Weights of a small transformer language model: RMSNorm before each block.
Each number is 128 + 24 x the weight over the matrix's rms, rounded and kept within 0 to 255. Layers, rows and columns count from 0. Numbers have three digits each.

# q: layer 8 attention query, 128x160, rms 0.0706, rows 0-115, columns 128-159
# k: layer 8 attention key, 128x160, rms 0.0676, rows 0-115, columns 128-159
# v: layer 8 attention value, 128x160, rms 0.121, rows 0-63, columns 128-159
# o: layer 8 attention output (transposed), 128x160, rms 0.137, rows 0-63, columns 128-159
q0:148167120126149179096123083144137122125113133163119133116087125150129120150131089100132112155158
k0:129105143129129110108154116112155118116159110115112154133105145123145115135094128095124140109130
q1:123135141097119167143095140120136182186119105109119140145108113122103144133125121105107114114146
k1:130142119105135139103119102146114121124091132129144124123113137169094142147112094116112123128100
q2:120073114087116093173108192127120144137174107084123128156141140085117131124151161155131144087126
k2:147139111146130128154118144165146115147144149161131085124131107087113153130141115148153119159117
q3:148085113155121074155136132114073139096164127125146105127172155149159111135118164143137138110133
k3:155125143124127121157099162150123123145118153128090097104137124138110117122146131208129136151132
q4:125172093185134110106117073111097114116141149130139113126163151175176118149095175136129141100111
k4:147139147086105139101143131128168118119137145143098114123105120105138156083116123116133135132130
q5:131160122132129171114131073131122115128093129122099122116094117169114119155112104127112172157132
k5:135126135102129128107135113119101117087119113133117177110111132144143093144103134092095117112135
q6:131158113156138148116116078106101138114146138132132105130156141178140130161101153116120166099135
k6:160120135096114131107129101132154106139115144145116143123108141155134107090112138136100126153125
q7:125187162156128187121144083137149090105104116180125139107098104151131113160124073114124158164125
k7:100135111110132125080155109086126131109102105110139184140117132114163106123118142062098104091131
q8:128128122124129092117137174141154159119151123094140115133118112124125100131140154129127109106117
k8:122119147120125133145134131154139117138125127139112114143162145115131199117160116161138139161146
q9:144167110157144161121125089092111110102159126129133125069133143212155102182069149116124154122107
k9:165153146112130119147133120108149099092134162129111143126118139171145079129079156098126105101119
q10:102187120152142129089117094128100149086162112127123131125145132158139154153121159103119131107138
k10:153123159106115149080157100104180088107100113126126183120127133129155102102062128103096104127119
q11:153151147157116151137126063138123128131101155151110128120104118175116118119115075129159155158114
k11:120126119118138131083130087096126156135144132111150137125102114148112100137083113109129167108127
q12:127067162074114126126175181148187152142135114063126145121097126061127134120180140145118132134144
k12:122144163128115130182083151138126140134132121144135065149164132089116150129157130165158140129133
q13:119137142144126086117137149122136141116173080143146109109143116107138105110141172098146081119101
k13:128152134101130090106152134153144115108136140148124117136111168090088110067115129122156108105133
q14:108103126112122108107137178141143165137134104123100140138128099078122161075147152102098088086142
k14:172151158106115122128109118141132140117104150136114146138140147111155128084113126164124114154119
q15:128152143153157216084116076073125105097150121109132110104144128221182137168067155088100139097089
k15:126147126122142090101152073124146090131135140072126186107084134172135069152068168129107124089120
q16:191112131126110121138086175151147128169114191112106145134110132146065148143125069189165169156144
k16:120135127130160145153070163153137135150117134165136101134172150115129156148164077148156130174127
q17:127098115060118074151149212142144182122127115124124149144151100017132146119160141140099088143128
k17:146132159111109151150079152131138101093132183161145092122167144104147128111139118118117104117140
q18:138142071129156133126077120119094120114181111122134076113142154241142123172071136099141172123111
k18:164106144097136158112164053107118085179105113078108180080124135190139122127074127151045106123112
q19:173150113139114190171092097123108096124100191121120123127120180180130136201114117175173215117108
k19:124154116123113162152159155102131144142146101136126136141119117108135163147151136114145188134121
q20:071117118127144114124148105096094120086169091139133093132136100112163118102145206070081102103096
k20:136162136139144062141155095124123099137157130089115185126113101142137110117102189120088126106140
q21:131152107134135182120064076113096106101130134130140113081127157221107130168097112114101197104137
k21:126127120121105143116188113092119139165126102055083174120110102121198126157121145146088141153091
q22:165138110142126157178117121075126041130161132134145106120127155248133113153091095101148159118139
k22:152100134153113152133148144129115121112132125090141065099130125122126129173126126107124120136140
q23:115111201119114134158124147157151102169089176137135157158153145068117130154146092161138134123152
k23:139164133126142139153097169137149151083129109199135099168159133099081137111142116103229142109185
q24:116113106198130203151106084108117108169135166083125136121124149193116112156092108143154147102118
k24:143150099129147148131095170115112144145120144107106113118116136168136133157150111128130164146095
q25:149134135108130139162071152149102124170081154143114135157174176130083136103111104136149177158147
k25:160092153117146168159081163137144106108126127217116105125139148136095135110171090113176140132158
q26:089070152115144077134144146162118155164081124193139134156107134063127118109219128159128121101180
k26:130112119163143141119091136126174153134072116152138132126126143150102134096151090107139109139159
q27:112109122131137075071138129162115156109146070096132125103090130121181118134105145116081095108120
k27:125116127112118137109173116134117147152150114054068206136077089132149116172111140150116135120111
q28:102130141165141167091107082080139103128196133100157121094142125165153101134097162108146086123115
k28:130145115121104107120148119144141099127163119136129102107115127141108145165133126109182145134130
q29:139110133084101106177135186126127088140107205153133136183174164133105140153148069166147220130123
k29:133126135122144117177132128098145108128127138159124093148115136118069165126169120122200165138148
q30:119134108146120153138165096084118076112120120144126144112143116200168117138129107124127093102106
k30:140128106140134127129153112129129131137120128092132105116117109138107167140113105129130152129144
q31:162108126112081170153085158138121100146069166193110109176152159098083158131135088119141149118125
k31:128111159123143125152092175159133118111104161188190117182128145135109105086140123143170146107130
q32:175111139075126127156123189113122119155116143147146124162140165135084107116124093119174186115157
k32:164122123126176162162047115128159086121126170172143083118132122174048152110126070109151185165167
q33:157056149115152063153103150152076148173135157159092126162126102124115127147167143142173152115154
k33:110119151171133121131148125147119159119103158124133125153131131102090140107167109141147148122140
q34:153105141105114142198058180122152094099071165162115149135130126095072150084173062159143172141144
k34:145136142136160134119082141098166124141137126136152099127145146146139108125099108126168128123130
q35:115111137135090112138146147118151158139125135098132148128128151120126144206127159143146159125133
k35:106182141165122159109173137098129148113121121114110140127131118140118129093133138118161114130111
q36:135101144095137104149078140130110100124127160143112120152119138124080122129147130125134159145135
k36:149115134107151147145087120112106158177101094126124133134121125108139135078150081158118150131120
q37:163112154118126157149092125139138109156100192131134119162133144109086157134151123170168154124149
k37:128153153115174123144095140131181129136119126178138105165129151140107120151137079080197146130184
q38:210162134052156153119098146130147099081123153145120143139122133150101136090115106144107146117116
k38:142106139126151135112170116078146075110154097114103206112132112091137135108129130099141162186111
q39:166168103148126164112122141074172114123113116155142118130175127133132107104088124095162105179110
k39:161121148109166104114109129126105084102106097133143124128148143126139117099121132106079052160113
q40:138149149140143097155134151168110124074132165152132105151141152080120117076201141163132111135178
k40:186144147110146111134128136136140154101156160156128144139147113102114120095113143090132127116163
q41:108139153144133065090154142131159163154150079108134107090081078124177129109133160100105065126127
k41:141127102125106123087160097162109141154148141084136145101113126092172106133133123146074102131096
q42:116198090104147151144190049113123105140158043094143121109118121162209077221089144089116116127086
k42:102146122171111137098153108079091145113209159102108131077160073198142115207137157119089105098097
q43:172148075149112124142150099116130117100130116120144128086115135141205122155098157091125083119119
k43:127115142128101149169100143109130120133128136140131105114129147148159124130103129122143144114128
q44:189098154128117194134126181139123162150145144121118134142156162123089113127094106143143145149170
k44:130155157067187143206065111195168113159134149186175093154114173157072126149122094139177183137153
q45:181117122111118168133114156163123110100104166149117164157145147115074167108147072172139164132156
k45:110133138171173135094142130124171121095133103163115169137129118128126129144134143103124109165121
q46:113082151136123138150111119117107094140149115113147086169145110136121124089199139129109133106122
k46:108131121058149045196096149157110149187087107111147082189105167094119136159143113132146186118164
q47:133093115126107086169132181143149089120120191144099143157167152060106145108130085173147169154118
k47:139141143166168124116138128117134143107130151106120131122127129119093112122148140107130109131133
q48:123151155080126208151098158137136055096077158167101125176154158109109151089162110119073146099141
k48:081113121129126142130173150127136101140118113116140163090123125099095146069140121151126119079111
q49:138128156117115136105121090108130121130121114119152153130123148163092143122122122125149161122146
k49:102167143172163142054143121103148097063214114145098131070142122174129130159133168079140078146096
q50:137152143095154135167100150093125075149138124142122110166129130130111148110131119134135152148126
k50:106112136150120122144181139108136094112163097109099135099134168122137129127158169127159132103131
q51:177155184118149164104157087123160119099160162170138181115140093097137147063139131140135132094138
k51:114120103171119134084157080104163112072083118123103149132148126120148125066149128068161102158120
q52:170126130136130136097088123118120145131095148131165106154160134166090142141138143096107131127118
k52:098118160157115151082211128136155151063154095107113168133119137129096152109128178138140134148128
q53:109104079128130144101094101134080118163111144107135120157160141170113140111135157137121142128116
k53:191136166106116076102122154185121148158035121159145137170130133107108144121120117134099098137117
q54:154135117176146179139124153123140157152142166133140105119125145146148132148088137099175096134133
k54:096146131113137131106104151180129090078161129185130097125155126154095112124159100101115113119123
q55:124145094129138138103112104154115128176082164158108138114174128164108131170114116124144137148141
k55:155093169090145133092151087087107145148089159154135184110127174115153128082091133174167114144134
q56:088091130097125119119120118106103116118118112093149117146136123155179127092174136110111111103156
k56:092129129115104153118161125122103116145122098153168118115117130109132156124148135125111111122106
q57:159116124116117125121128147170069174106127092141116081118128130145136104143115113147113101129163
k57:144114122086110125147125127135137117156111179116124164113115140125132129118086110199142129139134
q58:141138130131132130122121096127152110131106142132168130128117146147138144144146121137140127138147
k58:102154144110164168098143134087136100115185081161138103097139149136163116109114156106144116087112
q59:148165146129114154104139135091136182107131113130152109109140081135142121110109129078092102131114
k59:135090129102077117135174134160140145137148131097134131137140113151135105123119114166109133131119
q60:176142154132107151132149114104169090092118136169138160097126113161134150110144108134116160133104
k60:122180146163105187117130133085135100079151150154150116087129088116162083119111185096085098131069
q61:131090121106120113158090147143097120138131130154113111119133125149119124149142142144115123118143
k61:163139120100130089105124154171102178170118152101123160129165129127174126144116135162110115133128
q62:143093099139166077111113117133124155144110127191133111167181101089107108149156136122108111138133
k62:134120120117114107097138172119128148089078137094164154121140116115189140124164138126093054140127
q63:158122124146131165152137112135105128135141155149127114140170117134135143137098099128159105142129
k63:109111107156136174102161102144128142068202148147100143124140122139115131152151147162136133140136
v0:141127109129086141152121138153108142101121109124132110146078129125129134160126116130146149123088
o0:143144115136124121124123128121120127135128138115124120156110134155109134130098112114141139130114
v1:111123171120153130127129137148131089177121135131129116119130144115125143135083104126123138145120
o1:128152129104140122144131132153128121105123104146115128116149131099136110093148137135099118126129
v2:118158144143087124123112105122097128175125099141109135124115141135085120118119132108125138086121
o2:137134165135129120136113146120132127123128116139115113087110132131121127111145114111140141125113
v3:124125128122168102146113136127136137097144151128160140129110156133142138132133126111127141114152
o3:131122109128116132121152104156138133126124133138134143160142144110128123130139126113138115123130
v4:135126118139104138147136186161135113107132129097132081100123121103071160135152136119134144120125
o4:137140109137136141118120098132149147129125145123141137121110151143129154144132111119129154105124
v5:136136097150141139111107120122114125145094141135111116161110164103137143096136126142143154131130
o5:125122126150136131142149133135114127137142123127121131144135120138108097093086115138144160128114
v6:146094100141151093125111129107127116168104099125103188123131112124156119095140128165150107127107
o6:106121136114138116128126123118140127147118118122130112116141093136146131115115117135113140134127
v7:108162118130119123164112139156140142142134111137139127138162124148140127153141096082118126105141
o7:132162119111100107135108129136116121142146111101127118159120146112138126124130139125121108118145
v8:121171109180168094132091130130131129139149096121166155123135142139162126127146098142136138092105
o8:140136117115086118127133109114124142141135144102144120186132128141139101111111138121113130126110
v9:095098092125128129122129107147106130138161154133112121132148138099107159136108117116143118131099
o9:133109126125129128134137137144155122108152114127167133115112122108117128106145131146124121140126
v10:160154146108114112123140143175097158140114148107108096127125123134096141116133140124117113157154
o10:129143126124171139137100116165123129143117143148119132111118162144097138116122110106137134129126
v11:137115169093136131132152155132158120089108130126118100140103107112109170135114126128118164146146
o11:134154110128121135138126117147124121125100147134096139124137124132132148135143119134123129121120
v12:117129145108107149175141138149142124080127114127143120145111121150127112125147112111123146119136
o12:118127147113140132121102119133117103143126126114146136149146168129131143155119148142121144137143
v13:119088095136142147130117100124120138110130151152117164115137129090134142158129119141136131129098
o13:150101103104149121125139135125122155120128134137128152151128107129142107110123145134138115152110
v14:126159153135144127149103128155157136142146116118134089109149123167136105126117136141102120111167
o14:117116130131127123117124121148116139132109130128121135126123144120132120148162126094123114103120
v15:088127128149109128106122118135126131156150122138108131130127155127126119084119147115120082096148
o15:110124157132113112128138162117142144130121116154142113092112134130135119110152134138135124148113
v16:141136117150143111106110103082153140150143140113149172132127123101146138125128123136149110144097
o16:140120133113111113146120128097136136125113126100133132133115101137101139105107122142145122144134
v17:112119109137138127117119123105126124134151092146136151142162133126177103137127147149137140138121
o17:118117129165135124129133129075130113146162122113131112141136111132156135127138136134126109120137
v18:132137134130135126119131109124115147126143141126132142142136132158133137134107115123134126119143
o18:123163150143117123138115150146130123087135105102133122119127127100100102096098142126122098136157
v19:128140118144171144113115129114147136110154148154148144113141174127124120148119135138149125096129
o19:147141143114120126125143151093147154106137127151129131141136144081146158136115142144143118164117
v20:152140136152145146131112132110161124140108102163134119130157140114150094140137120130104103135135
o20:131107134114138114135141129091121162167138117126117126155141117112163124162166155124122135103113
v21:134120104151117116128114111132110131131151167146151153108114138134106143106128115123135111112107
o21:141123138121131115109141130116139142122143132152168131134111144138122130110109136110131136127117
v22:111103130159139128107119127140111100138145148118106128122184136092148148140110133145145127148107
o22:138112133150139117122127136137150140125128130113146127099124104114116095105143131120134101133119
v23:119105128142130114120110113104129132133102153149108142130155126113137140124100119122144138123120
o23:127106124144121096144145131126147149112122125142139131106122092106143120084152116121105099120112
v24:171074132112109132132152133115121143129116126128132133136098112092119135126120137167142149165136
o24:120124105128151124136155109131120123138121129133116132143118117137144130133098119109130138126115
v25:133088092133128087133135124122117152083130154155131161113093127080116128120130142123134153102085
o25:125114135151122133108143116089136129142142141134137125166115126154118160137138112131149162092123
v26:132154142089134139163122077143103107161129095166110125128146122134134063124154120110106124120134
o26:116097139123118165133138139109085090139125107126139118153145148116151131176153124129122123118114
v27:122126102100115124084167128117098140132122145140091150132098157102116136135126138146155155124140
o27:137142144126141123121118140133146123114141128141132112112131138144113129130111099146143143130117
v28:156174130142143125100095098098121149176094126173131124146161152166146112118139135118128105168141
o28:137103151132113107156138149108112148126117130145113125122158115112132104120132137140102118148097
v29:167148119142111109097129159126108113105120110143122132124125084125102141128115132148134114144098
o29:134158124140119116117103113098135148124124144125135105088152104153147155121141109148127139137126
v30:142117093136121115137132150141101129136137128128109142127101108096132137090139138117126145091118
o30:115139132126111142135110120124125122146124136141122131119119123151101136138105112113129176114115
v31:120104143144101121135136107122118139124120137136115147153120097119135126114116120148133127107069
o31:125120138146137148116127138101124096134151127105130126152110081144107125084134153137126168095144
v32:108171144163139125122093125117135134121138111109166140122130155161181107127166127158144118117113
o32:159094127134110141104123131094108133146128159122145136173158121123124116140135156125119127156122
v33:148122200107133120141124114096135099130107116161143121157119123150119106113113094111112126104148
o33:116139138112139101136149122097106133121109098138129113166141117113158131118142129127121130103142
v34:133147095110143133131140148098102120130126140104128147137070115137137131117099140131142126162129
o34:133164099115139143145128132098113107137134134125106118118130143156119149126070114130125166151145
v35:141106156138116144144128153128140105152114125145115121139106132155084104127119144114123119126138
o35:134166132126114112109120149123126127153108138159080111115106143156150127142108114102160127118115
v36:151130106097102145103145144171090086180105148125103129132142128119126159115162125164144157140105
o36:132147127123123156141122137146115102129147148130121128131136145134098093132113127149132165135096
v37:132080122120131116123129142084113163133107138114143153137112124128119162102132134130137136139102
o37:120127141114118094151120151148151124124120108132127137100122099112121129098116110144104121130116
v38:159140113160144104119116116114119153112140114134138124125088138119129105122150124154130111088111
o38:115101137145137128111144098098131148145129129129151124167141104129131122126132125119115148101129
v39:083136173129149131099114120116111119128095146152147139142119133141159168107128145119117122099149
o39:119127170138125118119126167149142150131137126141143143117119134080104119091133149117113127117138
v40:126135133109140155149159137123145099134128150130092112138154112134127125152121120127139124151123
o40:144105095112124126128143118160126120127119149132135146130126116087128113140172127147123118127126
v41:120173109137095123129143135153139135118118095117137137136137125152120121129120156109134147126161
o41:159140099151108121112113094149123142134104129134130128104118156128152140133118135130149112150134
v42:112117156114133123155140140131143140111107123116143117136098141149139141107134132116119153151174
o42:098126139127120129134137150160127114123109110118120130128119162120124132146111116121130116128144
v43:123150114124166128148130141158128124123137120129128100121086126118095111122131108124107132123135
o43:142139120120141134121129086125121131149128129111133132155128143151137136141128117133150142121146
v44:141127098127125115115145083107151112141152106136112158120144119111133097136123175143147120122115
o44:119106118114145122104126112096124129125145111127127104125119127152156139153125124137148107134120
v45:143135115125125137131140138134152135098114145098144129112103138163146130114114126159144116114157
o45:127132106109133104141135096164120153128104129137127113107126133142126126133097113113114129128118
v46:157131130134138135119126165192122124109124124111126115124130115113093133135156145145119118125098
o46:146129121146149135111111110138119117141128142108115131129141119136109117129116116123155107135113
v47:139100123141131147117127123175123123162127124173137119123141147135109112135128122130113127105104
o47:152099125120136111123138124111115122131144129139145127169143139119192114134153153117128114127095
v48:125155065122136126144102158123141138110139125088197110109156157135154135129131109144144140117092
o48:142104102120114129145129130128110126125137112125144135147172154108119110147107119166122159137128
v49:159122130134112149168127172174136110105132120129129108115170133148129093168162113132129120108097
o49:139126128134113134104128117131116114127125147121115127175174145123121109168170153134144122119116
v50:114185109108073137146117138120122140106138101104139105131133114125107116127159139118118112106138
o50:145119125127127146132101102125110134131118132121140130109137143151114141173107120134153142144140
v51:125162125132102109127123159162106066115140109149136124125174115093138130111126134114124142136121
o51:133137121140100123135117091132131138131139123108161119108137155111130137135145114155125131128137
v52:136098132134119118142144121178110130161103141154104114126100144117092156134129108135137156108088
o52:125139137130137115112123146150135114141146138149113125135116137128107120102131113133136129125097
v53:119129129149120123126115135052149161105106153135136154109125155133121141089110160122149114116131
o53:135093145125121097140124151102166150121133116156141119099125117101140137118118119122117124138105
v54:155152062143095133126147120148131169123103099101142094120116101108136131137116145103131117101116
o54:156107096137134150124105130143134153087122117132158144111131124129126138138115105123132126117147
v55:144134128092145124116160162152125150114088110115130118151088135145128155139133078149120143141158
o55:129173120129143127160127120143110130138127139141120117149144139143139129116102122122127137118125
v56:132132083136099115136135146125119160072109121130126138156104101132107118105138119121122100123114
o56:153131114145118126129132102126145124130125148125131120135130132170122134133121104149153147142134
v57:122114129125117135125130133148123151117143103113146128116104132116134149105148154136120125153100
o57:115107127139133138110105139123135099130140134117135122134147148162127140147115121116108117109133
v58:130130143122134116103144154143103097139115137144096121122108092118098125130140109137084139171136
o58:134123121111142148149137104128131127160119162130132144129135137143132113145161135136138161140121
v59:116129109135125106148133119181123136129143109117179112113116172128128100141123108119142117103103
o59:135115123132147109100136111149116128097143091112155137131126137094146122139086115120127112133161
v60:137133107135134127137143129112143128131131129163101135145126116112125137104130116110122129125138
o60:109120124153129113136151095102128141155128118126149114172120110170156126140155093133134161095118
v61:143124131150142113138130121090129120097118134141149114130131115150156107127140120117143103132101
o61:121120124126139101113146123094137151106136128086151133142117078139123132110150121142108124107150
v62:117138136141096152136137161126170113131116094133131110125150128139106103108150149095117121120178
o62:138115129135134128100124092121137130139113123127141135140125152122172138177157131128138121093161
v63:138120116139131161126112117097144129118138122142109156119139153136163117141108133139149151126108
o63:127144119130106111129131158087120131118126121112101101141109094130124123118106132116125118144103
q64:128128128128128128128128128127128128129128127128127127129128128128129127128129128128128127127128
k64:129129129128127130128128127129128126128128128130128128127128128128128129127128128128126129128127
q65:128129129128129128128129128128128128127128128128128127128128128129128127128128128129130128128128
k65:128126127127128128128128130129127128128128130128128129128128128128129127128128129127129127127129
q66:128128128127128127128128128129128128129128127128128128129128128128129127131128128129127129128129
k66:128128126126128126128128126127129130128127129128127129127129127129129128126127128126131129128128
q67:127129128127129126128127127129128129129128127128128128128128128128128128130128128129127129129129
k67:127128129128129129127127128128126126127129128129128130129128129128129128128126129128128127128128
q68:132124127134125135127127128127127127128130128129128124125128128128124129121123129128131124127127
k68:124130129125128120125130127128129129127126125128129129128126128127126128131130127131129129128127
q69:128128128126131122128127128130127130129127126129130129129126129129130127133127128128128131129129
k69:131128128127128129130130128129130129129128130127128127127129127130128127128129128126132129128127
q70:130125131134122140129129129126128131125129132128127125125130126130126129117127128125129125126125
k70:125131129123129118124131130127132129127125120130130128128127130126128128132130125129126128126129
q71:129125125132126134128124126128130131128129128129129125126126127129127124125121129129131125128127
k71:133130127129125127129129124130129131131129131128126123126127126130130130126130129129128131129124
q72:122134124120136111127130127132126127133125121128130133132128133123131126144131127132125136131133
k72:127124128132132132127129127126125123120132130127126135132130129126124127130122129128130122122133
q73:131125131133123132130128130124126125126129134129123127126130128128125134121129126126127125127125
k73:126125133127130124124134134124129124124126119129130129131128129124125128135128127128127129124130
q74:121139126116141105125130125133128126135126117128129136136126134123130123147134125132126139131135
k74:125125129137135136127123133124125125119135128126126130133131127126123124128122126126130120124134
q75:129130130129126129127133134125127126123129130125125129127131129124124128127131124124126128127128
k75:124123134122132124124134140126128126125126114131132130137130128123125132132131128129125132123128
q76:133121129137125137131123127125133131126127134124129124121126120135128125121119135128133122127127
k76:132137119132119131137122118135127132139125141134127124118127126137133128120130127128123129135123
q77:122131123115140108123123125133127133135126122133133135135124131124136123145132130131126135131131
k77:128128131137129138129122124127124122123134136126124128132134127129127129129124127127127122124129
q78:120139120111143102126126124134125129135124115133132134134125139120132126151139124129124143131134
k78:122117135132141129119129135122126124111129116123129133139133129123120128137123129125133120118137
q79:128131129124124128124134133128123129124128128133121127128134130121125133123136121121126130127126
k79:122123137125134116124141141123132128127124116129130126134127132121125129131130128131126128127130
q80:132132130123122139124132137126125125124126126126122128132130129124123134120137121119121125125123
k80:125126132121133114133139141126131131129128114136135122131121132121122125132130125132137130132131
q81:135124129141117145132133125123133130125135134118124122123127119134130129117119130130130119127123
k81:135137116123117133137119115136126130141123140134127124120126124137133129116128126128123134134123
q82:120132131118139114126123127132127130132122124137134133132125138126129126139139130133131133129133
k82:124120134134141125119134133121124128118133120122126133136128127128124128138122131128132126122134
q83:123138128113138116123131132130120124128122119140128133132128142122123128138145118123120135127128
k83:122116138123137116123138148123131127119127110127131132138124134114119128139132131128130126126137
q84:122134127121129125122125135129121124124125123138124133130135136124123127125143121119124128126125
k84:121125137119133114128137139122133130127127116128133123137121133114121124133133130130133120130131
q85:138124129137113146127133130122128128123129132123126119125132114128127130112122125123121125125122
k85:135136119128115128142125117133131128139125139139130122116128124136133127116125126128130126136121
q86:120129129121137115126121128132125129132125129135128134133127140127123124139140128127136130129134
k86:123119137130142120115139141120125128118132115122131130137124132117123127143128129130137123125135
q87:129135124124127130127133134128122129125121125135123132128130138128124131124142119122126130124124
k87:125126134122131113128133137123134126128123114136134124135128132117120124133135132127131118125134
q88:135126123133116135125129129124131129124123130130123129123132124126128129113131121119127125123123
k88:135132123131125116134133127127135125134129123140132122127128127128127121116127129126132114131124
q89:138122129135116143133133124123133129124129128119130123125128113135133131119115130127124126128125
k89:137132115135124130133123115130126127133127133130126130119130120141138125123121126126123132128121
q90:112141128115145109126125129136118131127133121131128130133127145124123124142141129131130132125134
k90:122125136119122140127121140127127123124127135129125135134129136119114142123139126136127137129134
q91:131128121131125124122130125127131134133130131124122127121130116126133119125124127125126127122128
k91:135139122132120134134128121133129125136121134133127125124130126134134127113124121122130124134119
q92:142116128139119134129135125124136126129127129120136122129129112131136129124112135135131129132130
k92:130126123134133128128123119130121132131132128120131132120125122140136122134117129126129133128125
q93:116126137123140122130125137130121123125133124131136132138127147119119131136137132137135125135131
k93:122114146120140117117133145122130135117134115122134130140125136113113128137132130136140128125143
q94:117131122124126134130124137133116124125126134133125134126132139127121134120140120122123124127122
k94:129125140126123118127131139125134124126127121137125126134133131114120130126138132127125116123133
q95:134134119122118126130131114131133134130121125120122119120124108138136126127118127121118133119127
k95:134138121137115158144121114137116122140124145122121130114130123141143135114127123122109134134116
q96:147104131146099180134134133131121120122130138123125119116129111133134137085105126124114113140108
k96:134119127127115133136126123131110143144126128122130123119127122136141123132116140131122120127116
q97:112127140120135126143130140134117116123123120138130128143128143125115140120142125134129126137126
k97:121113153122122141125130141127122140128126127127121136134130136106116145118136130137125131129132
q98:122142107126138100128131116132123131132129135129124128122128130135134116147131129123131137122131
k98:137140125143127134126139128136122116125132137131121128122134128133134132123130122121121112127123
q99:147128114137113123124133110119147138133122130123129121111126093138146123125107131115124137119128
k99:140145105146129129147126104134124117133127133127129123107119117158144118134107122116132137136122
q100:128124128132137106124144123134126140126137113126136119129120126126137111140120132142141129141137
k100:139119131132125131125140125127124153127139130114118122121121125125130128138105132132147133139133
q101:112133143132135123120128142118135117123130131147133141138129147114112124134144126128141118126133
k101:126127128132138095115143135122146121110128112141127128133125136123124129140136138134138114125131
q102:144132124138110179127128132129115125118132127126125110116123114135131133095107124109106123123104
k102:133132106112107136148122120128123139137100134129129126130126133143142130131117130127119138128115
q103:117118142132132142127122145127115113119131126144123130131130150117113135121140127135130134140130
k103:121119139124123110124130142125127129125135126133126137135134134114112128120147126137138130125129
q104:144139120128130111138123112117137119137117130135122122118131118149136129154129118131145160109132
k104:124147135163176115122127130122123106088150122146132123132141138143129117169131129122129114120135
q105:175124120146074197121155152119130125094146147134116109092132099122134143088097124095115110117109
k105:139127114132120090143127122124123128133134143129134128123133130156118124137119126136144121132133
q106:114126093113133092126139096130130162136146119076123138117105120131148102155110143126138151131160
k106:139159119171111159119139097148092126128152164092094158088130138147155121133106126134107122138107
q107:128120124112155072106121095133157164147131127120140134148127103114139104162136149129152136137169
k107:109130117102107132130096112135153181149120133132143106131111113132140134111100133112152157135134
q108:119135130122157062078109080132138162181129118146109113159138117114122102186158135141117140112166
k108:133133133201139143091159110131105122135123175141107128138126127121147116111120122062123086106111
q109:144132117129136118119117104123156169125106110105153129122136100166141145146118116137131147128120
k109:126123125133130112109099105128128143143118132133147109130122106157100111161105124118148140119138
q110:115129146101178074121076104125126129158113118157136117182151138128128122184133127170145135134152
k110:176113148114135134152089160106140107150086088150173110137126121164116161136129129126155147137116
q111:077117124101125049136137134112142129165145105098101128181134155082142108141140135143181167102210
k111:098129150143164132114127156128161151096179146127138092171142147115165133148091136097178113085156
q112:112136163152148102078146114140167147132080114136194150161148102123091141142141105165100096180111
k112:158171143139145159140091114169196094105107091147132149093151084128080170144157136188096127181146
q113:054040134103126114123108126122092181163128094052111060103087115083127119101145149085123131105200
k113:068087152134144166072182099087117155165125107110132118169085094107089064078140121075102152118137
q114:139151099080129102204082187066116106095149092133121074108111156142169188076081098089137136121135
k114:143084109043139136223143211101169162145108056094127118134119160159196168124034116115145164164126
q115:097076189163138168140115087114168102130131096102194134080094169199117121184180068111135154131147
k115:077147185119117190159079106093104034136160078126172128149141142183064125145105101156138239136150